Each number is 500 + 25 x the weight over its row's rms, rounded and kept within 0 to 999. Layers, rows and columns count from 0. Numbers have three digits each. The size before them is the row's rms in percent of the matrix's.

# o: layer 2 attention output (transposed), 512x512, rms 0.0684, rows 54-63, columns 384-511
# v: layer 2 attention value, 512x512, rms 0.0512, rows 55-63, columns 384-511
# q: layer 2 attention query, 512x512, rms 0.0595, rows 64-78, columns 384-511
# k: layer 2 attention key, 512x512, rms 0.0611, rows 64-78, columns 384-511
o54 097:469492460461547492525508486488511471512462539538529496460494529529498467512465521489547546457498513529482536465494528534472516494523506515496507504484539496494482529493461492464525514480500536488497470487510518480486456474476530498492506524527536527501491497484476489479479498521498511522480516495480480489539506459532505511488486507520529485474512497513449482510469481490536502528501
v55 090:497523519462494532502501527527451509487458527483488559493447504487521523472477506499552533481505483495460454515482485510546491570500525485520485486526465527462504503509535478477497499483492521479498486501475502493465473554523492466469482508468489525511455484513506535539502448488515509525492476508455470501495504493490524477500490490488513467517511533489480497514461481537486513518520
o55 095:499521479535479490537500468484501531496464445556506483552495506448512484520535462510502492464480489475520521495483475529524493485526492525494493464518536453498460551520496475532476486480497520469480519508551500444472498517519506515533488497527492488539522508481465510484448567457531472491470505510549510537502511507477499480518507514504508508532515469506515514489464544515483494496498
v56 096:491485504521486501470495506518524535464575515475492530512475481498503527486500567492538508492486473470510520505499511481519511482514486488488542465484488476479487533455500477532491493488470513494513434510532506489483540459484530501535473470519504480512509502495521486516516492476498510508500488488536489499500511505513483512535505471544495502493509449517540524502497493516521509476529
o56 095:536498497497502507481502447513523470482492533538432494502520464467498488492496505465478529506478549519482495472539515521485443509506483536507532546485481537520500480533501529483530508466489470530484513465475498503485516491512491483484485488502517520480453515462487526555452518525453493541474500485484508483555511506546516497526507536547518504507492493461495517453532514464488523527503
v57 094:478494488540531508482472507502518517544513505506487515541484532522523485468536504498484529533543500531537537475410457491540531541497496507515491493474530523507462554506489491484519498517487500513518544490496510496517518508495505534528561521458505521533492504512494507503508478486515528503497490509510532532475476489503508511509485480529487509482518481507486512543511547523483547463523
o57 093:496474518446497511480484494516489463489473528517543465483496506538509481532487495440533487491496522530496476495517527498524520500479479506498506498523459502501486502483561514498494490498521497536498550454515483518485523541495496510521440518498510508510500492477493484500496494495535498552466526494488479437530528505482487487525453440443438471466498516496518497495468528498525497497500
v58 100:465556490464519531480491478503501516483510467508468485524536500493488473470501485446455465525489515515522496468499510506495456532513493485496447511433501490474466461501496476494476503532517495493500505528531495522466531514517553525482531472496527549487479512537529471483470492534545518506461467509499516547483460510499498522494551481520487481497513504503513491515522531495530483439494
o58 098:515498488530495529458476497494518469458487500466498489524530535515475539511500484470512523489483480508455518493495522513532530543481480534498469495511481484533488506510477502501477441539485553499483529476507497496515473567526517524535481508474487452512498482486453503494465528462487507473473500497487513512508548540489506475501492512513472497484583506510519496522509498512443504477531
v59 091:507500532482479533506537487577506519471486483476517494549460490482521450458480481555536536494485494488459528508537484460459481494506480510505533460470528456465534493473524462500483504504500577477475524462507531478524521485507487485474476495482504477475541516492499473488490493474519514514499530515443485493525496502501523561509536491501521461494525510495475465478510475474439500510455
o59 091:488468467469465487554485498479535514511465521484466511518466513490496516478528490474497525474510462499502509524487491543515506487521465525437473519519552518573510481507468484489529523479550494499479479478480486487488497508491514512462488497513520516482470514543474523529510519464518511449554534520523490507478517482498493486505505528503513509455491509502564494465503474465501492510499
v60 093:504497514539465457462484476496525498450485514439484528514529511495468459488424521538437504532467511502480497468524494510498519497510476469493503462540513515481493526502481484462500541541509478494511486504516497517523543492495506485467495500487552475493558506468532517463494474484456529503492453515508517530495483502493480552502552525487514529491471473530494502499488471454482508532534
o60 093:502459453499494528472468544481497523479554532518488493491484524507490472529505507525488499499515499482527517501539479556507533499485496501475483491498502494474488502495468527451461500522504489487476553490494527536478476466499527496559499494501540517430492480490492476513526490508505492508530514482533456497473490492506470431499488474485493542479498507548525501491478498496532539490496
v61 093:510499491506527541483495498490547476478520493505513494494468508457485480478518466482560500497520487480505484476482442491491506497508519537444517470483478482479504468501509523543479506533524473487491482487480519513501431477493538467468495494539470529510510497489544530432536488501454529435480457480464500499487490460505500520477493476459484497477546455484480480493466513513502505495534
o61 092:522502529475459512518488536535458490479490515487502461478530508544537495503510516515485460555506486518475486526534514465516497540515481480581522519523522497486496504490505490485503550461427447468535524524460511487511510520519505462485512498518501495516492464488429524535523531496525513495498517476513509551513510488509521499497473496489468461465469500481499513513500472487526480523527
v62 091:468522498511466532412467454486502457518501497505502506478507493485499514492498478477465518472482459522500552523483500512531501460492498460489470497478471455473495529475534485546512503452534495483497488495514508481504530502527533508483518451514538492472492479478450499521448495501490565533496512474509497488522490503493476512505506519521480524459479487474531462494538521501520518498473
o62 090:531479547461531497484557454534518472489543486487498483510502519544500498524506490478500563497522527502533473486492449537500545471513507498491491491501490500543517530462477500535517495474468518482485511474515493477509496484490513509532503501503467532508509517500458478494534476506506508514514484497518508490504522510512507525506524536488516504497519529499472485505512536481483541456479
v63 097:493460514481531479466492509481468536503556494489518505486474501499479484520506487512522482465490499509526527494504453482490521501504486509478471475431522489472489472461505517503537526446472503515518513505515510504497548530553476496487512518551531506481497481479521474507528502524522506520563469431497496535500546478452505512471471476486489495486527478462499495547505475503520521513533
o63 097:486468504527500526464523466484473483490540441474491488493530506474510531500519510482504480493525493497527516549555498481532535526489520527518498463465492505486467478505494509502473539482544474514532494524444488494527472493456513474510490497504491555526524498551525513519475546491497500494485495499523482490521492509537463499493454528506494501507483476460505492470494522490474504537503
q64 082:517509507489504466549498457546527487507477506544523490497490490490528501481496491479465484454495470475532491504514530512498525482510524516524446493490507467514515472527477494477553555516465509497472497553507490468500457520481458511532503501487535523536493505457512523523481503462511527470529523525509490487507461526499476521490492490481522474455527479527526495512495484518473456492483
k64 094:540496498484484507483487523523513503488522518525490481505484509508460486481477503489536453564498483499494518510482485521520476503533516519455516521514495495490503502488534439514537488499498532507494499534483529494519509490475507494535454553514482461511504473497513503521467495516480529534504508511472506468529510486484459553460556478455474514508494485475503473506489496521454496502532
q65 103:468525504512533489508473489480484482461462502479499538529528491455524474470499563527497529498480472497480509470510499486498500483483468503505457468521454482506494492498467551522485475505510512508518528498502541520535533519495529500485452506493571505539530486501483513486519508541502466501494488458518450516518506471496476536496485531479500450484475554519499533527476466535531519487480
k65 095:577469511498474493509497496512502474517583497487549512489474477484503517464527505510485504519503524485534498497495509447480480513526519464475500552529489479520508497499546499476513475528508492468477481523477478518496505547524468488491448502486502463482494486520504487508502469463562500484473513485499494492510514499490468500483510509492467441520439481486528438492497517538508511489526
q66 093:495445498522483450511542500498530529536495493487506509491483452478474530456495480527483501477500469504496501509522505519507478489514562495492524527488508504489512456532500496472488509467460461543469524515551507487505519528492533484524495473454466495491487486499502490484463513482471531494526487505489500542516505517460532515501502487461487504492502466482500489482481503492481495504542
k66 101:508518447496493557502501520483490520493533480551500479472522517492517493503482499449472496495499498493521508466482489504481525475479493521474498513561488498500489537497483499553499473486500505494506495464474474469504496524478467520513534513510506532519462498489494470523483487531554487498488525457518471509464520497476525495483478528528518511562493456466541529506478500493475511488491
q67 098:488480464508485539535493484519526470507521466473508485517497460522490501523497484456474496500466520479505490479486506483505485499494482513503476492485481496523492461518513462509511473498508532501469481515503511523493509465511482512433469516483520470476503510485503492484525506525483535468496484493491548512515496508517499501486522490502542509483526496511450529527481514493523457495513
k67 099:458501541485504491512484515445499536505432491486503496467518489466501534501532526471523450514473489506454519478496491480506475536509536537528519505496499490473523506530525497496485529482521503522494515496534460518501509491488517515505508475493511516509545505464479520564515506476479503483504532531507482482506524501513500474478471499480497531462524506490489467530498498475526513477449
q68 093:474517519545503511483498486479470481493495496511508479497506476533547532500491489525471499508468524546550537497475493474516551480489489487512534514467531524472438504478480491551476504505483461518533535498495500501526502479475534470484486473506521467458505476498500494507501528518456448467469485484528482491500482494484483502520503502556512504472498486511534536490482514505526498498510
k68 100:533508493475510532501463534515472528485523505491496478488535541444494505477491500479492505549475471481489459505569493511455501496507474506475475501515517506530511487494545540514499486499471508466493567456500495464504498530536498521489484529508509528541457535541499494499523514489525496538501493515487532487542472491531480452495496501507564519472525487499474488498520498486505514518502
q69 094:502455504489491517539546494482508501523523524461522490505494529494484497548513526494506485486509532460488534455500469526477496492508481489542506553517498508527504520517489460513493496518520523503468487542503467511487517475468488482482455526491483506437494469531507497501481446515499505520492534550516502545502485481499467539452484495460479508507469437500491511482546516508481461467494
k69 104:503531495530491506502468513494479513510513505498533498502497509525506521507488511523494490467461509444490507538505524486502489518542467516481540488489513475507486482483465526520488477481539490490543514490507545466503479465510499502522516497521537497549483466499498485524565497534530463489487543481515488495535516483512502510498496536504486558501480500534530507513464448487506480498446
q70 095:523517515522470511503499473555535530510462500544470513536479474527491517524512486468476476443476497454495489457456509511454523544489453525501527526518506469527549464508491454470494442509552512458455534484426476502476502524501506463481510496503472494512512506508476507507518505480542540497481511530461518523478481509493535515463568466504523496491528449547547512481514495503498459531519
k70 098:497515449540501506505492523513454477496490485477534520495501472478483486472489495493506534510514484523521465463491521511485486472430540486480529509510457459534519469463562538513472516512489532498541472523510507496481482450481472515496523527475513487486512561480487496507499525487468546505507479511526527532530495485498471517480506449506490493494505493502493503546524487472522522485458
q71 090:506529497490456507485482504527517538493504509512519520529475496477488507560528492504480484476488514501486505514462522535503452492534478551495522512506571495488512490549545455504537547472456482530438510519553471486523448442496491501501493469522495518416503483533500506508513515501471465504494499572493504511495510522537510515475506493506508496478489513511508478512502479494455500515478
k71 098:468535512494524482510506513511521530472474504507474456461550544524474500502470438533538488494467526488515529521488499517504476455473503535478491487530508482436497545503490457469487500529518541479521476527459516475478535523463527471504523489480491497494500444508501497519516523486497555508485531497484508505489486499477484494498470476501510497525503545511498508510483460470477510451479
q72 094:485493510499494502506452478519473480464457496480534474482495478541502512487489508463485496563538538527524467510514518488553499502530487492525480518476478439474536535476483534495470504467526496476516528482502494502511466508479502495458535515497530501524499495514539506507504527537526505503481435501525472478540489495466520524495489510475520561516489482485451503505461492506458475521497
k72 096:497509543475494513495472494448501500519526551511474520469514474501500496533569468503462522483485494507530519530534487480513526485474512488537528514501549471534466494578500552502512478553485465501481484515526530505525492466491505531522491493465503536500524472498491500487539467479518505454534542514533496553489500538510513519502489482513493484469484536492524482490508520508543476478481
q73 098:503484503477531525489516506523496507510475492485511484512492513480524484502509499517483510495514527429492476465478477519495514476445523472487547471461465471486466517504494471506457531504509501471491473509519511493538552479504534479526488483494486492493494507516514486473515493492497472517517481513475468505485454486499486491496513532497491503568466467537512505531490490528502478470489
k73 096:510476516471475443484516508478529481502506508496480528462503510515516526513548483537516495511494531478562504495490496498484478481476514453490438520514550525529520522556485478502488472511486466463478482485507490469527555509542512552469493489466506462459500500504470497519458489479551495444475475486472502498502530513500502534501469539504524477468500485496523568477456470524501460503508
q74 088:500515484491504515509510475431530530483519533520479492499484518496512534523479517496466485467526481512492514438504484487466485484544486483494514552507528498508533508518574441467505534472481476519446509534499522477495457482520533471535453479516461504468495476538497462477528469459525474484475502535484447551526463505463479489496525513501472471541513480516492461485542499483511534507552
k74 096:522547467500490548521474535550531481545521485526536511519499542500489454504516510431446502518486498463487478485489462503507499543527465512485536519457499500498505500487448471540549494484509516532518466482471493513497483459531447506494518487505497503499452503446507520461528468503526471501439454438511495472482486517463504525511493468541511481491493510498525567525481525518489504506477
q75 092:512510521444489497465523483511498508531491543453475539475475509528501527495526474479552492492466526486519484541493516489470500534518551500464558504487511477523486568549519488530480448486483492508498507530502537499501545502526465498504516480456450485512515526544496485495486471498538529464542494498460495483478489510503456497413542499459518503489468505502543497458494526528460491460521
k75 100:459442490537468477522495478535523522483487503510511523481491504529479479455464504501509476438503529488512536502478510550521506520511479539487486492492527496498473470547517483484503507486458497499464499508527521479485438470490507496520482501488507542487494524488479516490491497549482475514508505483552510496519518522514496533499505450516527540513504515525491526518500505497531514500523
q76 090:487466491520489495479493492502516488484527444511458506517551505470513516528445482474514462478505459509501500512537515510521512493487517487471487535479502522502518549494459521484506519526504528460504498471510484521506513480513488501532528477519504529510500493496494449567560543507477462494527502549517472508483510482518531483523505555502529530498500501514488526479492445521527518509499
k76 100:490500533536486527480512507504455481503513551504469443496508507449488501454483522522468521536520476500513491504485492497505502518499507454467497502523534466455457512491502534491507502515493534472508468513469473485487503502482497445516482524540480478502496510584546513496518493470481519499490466485494489497510492519513474468542473508494470511492517497507493469516525503473488518510514
q77 086:469545512551491513512517436501510522514483458519504515573524488492519504470501527522506490498537492484477532496506439516479527560500527490532479516486493512461476507536539486501498442486507476480523469494482468545500525481513516519466481470448499503534460475515517548460516529498492452482478521505470501521512537506464510549468505521500479493482522512478497536475507533503498485495565
k77 088:539463509483516514509490494462511483506539481462510512472469480529506554518512486533495508496526546428518471515500501480496538472462533484514514499481564511473486471525536522514504521519556468449490523467517494492471512507528448524510498462567470497465507525520490464502517546524526487479512541512486529516520510511506494492499483498477499504523510514479474509463538483518484465520504
q78 092:488502470485510509506499522500527522463407515490519546529490483529543487523475517500455442452519544499464502507530491507514490474499487518542490478495481499509503508472493511464535515506506490488510491500490466479481494490522474531503491533463470470504512536534548484525507470529464489515511484496494467481472530514517493493486452533510474492478552554478568535498507458520442509486488
k78 096:506483509479489480478506512521521511514518510517522497559494498515516544507493521477471469494482509509506496484502533511552520501477466514489484505513538516449500519494548485538487510452523521481521532428512500414534501424547503527489480500489452521498486468493473497536482535492502492488479550514518509560523539475513528549500516481502481493523512442511485502447458467505475514516486